Weights of a small GPT-style language model, trained from scratch on English Wikipedia: paired heads.
Each number is 500 + 40 x the weight over the matrix's rms, rounded and kept within 0 to 999. Layers, rows and columns count from 0. Numbers have three digits each.

# layer 7 MLP down (transposed), 768x192, rms 0.12, rows 403-424, columns 0-63
532516570499512464436465560403546536521411508553561524495521508598432510519474505549501540445478454486445490504527484530438502542512460487536488451464529460506552494474478506474467459533463521
534468497454553432506508450515500445553530396459511534541447505515583499481499564472470457452473496509497491518502559483488514501533493583579570513522545494430552475524555564519481515462463506
575511500494410453579485542501511508520452448468568514542536467515473479510446566500510448492540492477555443447529558525582530458455567507512521469502515480435551493511428461621517592520521506
449507508477482481480479593494518536532469480505479514457427482528497500489454446532581539519524503453526511592520524470545540460464508496485453505533467488473517516518522474491577518437509518
502535408474497440505446489573465437443548395545489491549469511504480450510499475429519435541490489512449521585536558516484461495529564534462597469538452534438484536515511519508475484506495513
494418459535530522481496577564494406540575518442531538542567449488516499482450585627477536470480536514503553450527487483470519527527518519544545504488503498422496520502423476573507520489529521
547512479561462421535525527508523489509432526510505548545490489495503510575515432513534514643484485523589561516536580509533416501417441524494538438514490505524598514519532550542512474438551365
466396517593457485511513478437465460483484476515466592535534549462450479552539534531467597490477470516549520528574426464509525502522402577509511511496512425487462527549571536480486398561513452
511541531533471481452540541489531510532552543429553478516421484412490448570508646504452447493499524449525507491513463509435459480505474477450541432487447459460537507571574548501547473493534506
498569523498408471494504569509572518559461522574477520528451558529505599568465506541530514540462527498514474490473505459527485528441491450456499466541502445502511472512487420455557511556498476
505501553510605486467550539520516543488452533497539480539561523460496508511483477469520508435424435451471472502532501563452425586517431460527477534523514541470514498543465561516594565476500568
530489470507485501600483476575454425482538492463546541502504431541485565538528423520534468513554468525430455445462430500483532487559532485437554458557520482577512505492474486518440499456527496
441534534478495563519517484474508532535466464564457481412554522414504480512500522457522545512501442497433493493537502480481517452456493510498447436484520514562509489463471519422476547514496516
527508507552510471515491483456506455496465432531476452513445520566474523519525494505518534524508520498532497504528457479503588534524469488506475561491467533460480475536488491553440496515519510
567461494413482484504470474568490496547476524480582492516478444504516483505489440514480499517434506494547475497530458502543474454406435525391475475460548471509459523518587449488562512547519504
478517513435485497497438472489501548494536467583530481441500456483499494540522528555540489418432442538520474504577499507501513434603495418563563481518416486458534413410517527492536534433489579
470492515491458581481510502537507399608468574497528511533549572525437480484448501410442479485554472479512491521500483543452546507448501552616530543423530554503484452487518481537564500450481510
540478505511474445460449550451561419452543487545530539516515449541468557599507507516540575475529443497532444526471486532529444509494437460507613435504456542482492498545525534555538535474484442
491625501476449499444482532552517500482499540438471496495482527459485520527489488504506514503512508523510512493430478533528486469510501557536491502484498479545496469541484468438447450449497419
464484417493408536479510474468519392478516475471551430529446522533559509483489518488543518534467462489559503538457463472566494576459437513579499528476561556548438465359471420483445522510465551
489486541493528499505511536436616538524509513474506493561544463495458468509506437562498510559502477462535534569526515492537462446513590427580526532507467478504518463451501402552509496520502508
506444539542494525507528449449486487491479566519503487453482508434519527440451508525507527504478479431544505474513459431528482584498528462488489510460516530423529495460502517573475459521488559
# layer 7 MLP up, 768x192, rms 0.131, rows 404-424, columns 0-63
414462465467498501507506569576445491493464455509511468492445506480499501498389525533470494375526578506501453483492535507548517492534513524597552430456561505498473441497456518509445488500476530
489455416503540469463461576550557506453474439534549518520492526503466448470473440444449519468554529507535476496476598510525513535517525503544569434537474541455515494502504563542439473510465490
507457467456506457433521489515437467460494482592470556528492505467507407531515469460475453506524560522496474461472483444563546524507561456508504388546541530526532547559570486479469513493417603
511437408464482494440448523441491509464491487493495489511475604495517503466518435552508512533416545489454421490541546449503544511538506501500579550573560587533469430549532535481468578475483612
472498480479532511496499540475475493480459516496445508488554519497476514415497473520484517457545569565487474529492528488511369553485406452435524524445563535512498562508461477485537539355428457
481540486504552553524462589464435450501457609530488512570402440509532560507448498584538529482408574506585443489519508489530473472423498526505530453446561463471520436548574472488609552438440549
467541482417520505501485508480511483459545503535500510528493508412537541523463539457475572432551524567517511491549528555441459493508562421475512458488511463448441551569561521515411496468515479
439512456531532525486543549455502510488440548544512525528518447385492446552517522566449484467412489531529465462483502495526500507506544465507518528475512485489505508503422509500468520420562561
426503498550521520519462563497449499456458500571489568448419531461496561479489519501471452478470543522479458508591545557535502515515486549591565477529551544510544562504491513474521556474487477
443517438457486525433498472504498487455462515501505474484506461466561563477536525560472494481449486526537396501520563546572511510512481484535534548501485590490440452509466517487427469517489544
483458495570493522479409492565494442497487515455449490573488469479468610506543400567452508559491462521584452521488503443471477480460434458506548469518533482534501485594448468543524541539498495
458463539448503488483476506496461481448447536554414495553533498478586468475420472506459546469469570484467507492534477494430506550472441517520548506540479483478477482532527460545566471445430522
461527420504499493486492467445441520508510462480464546572536527476493471516425506541493443410451525513477493568524586433442491510490499529504551446514583531542520471574467491495414576475454485
490545440485508497483447500499526468473485465505506583491560486466541539434434480558415408453469442556533531508540489505516437506561506409493494452514511438539501524535467572461428488515598500
461533464565454531521471535543510497461532519545577520474510502447544536557457461487481467581533502504543493470520464497513501562472471482503497379539494494398461441469486610496511493514485533
488589465546455532453469650519457469496479524498533461488500541499474466479451467488485481560451459517511479513576532404451530456472508415483543490469458459435486476598511537532374500533485529
389508530472478493491482556489450517459497548531462517528528559388503527499462509502442524452491491576519455416462475525449510447584487469421513540544467528534531442533489479488453503496481498
489487446502492494524501587489494508479514563453423550518514507480471557485524509495514508485469598565522497503516537458513495527516453480440500495517562464535498493496465499489423460460467547
429484399558492513510500513539480416467513493526495525529522507543393496556415519509510468474488489508515480460547525414516424543476371496556544363509500538454419490468507474529499524597521500
464502436481470542479509497500449507491508509507510568496563461485554486469421474464513467523409530554529517508521526445523450473536499491536511461596490453497475464531504480491507502444484530
503480475441500492498455524512477529477477509517538536539523475467517515454569430564501505486516555534502476515487438500525508441501510466501515509473587501558459546454531520466511488522521554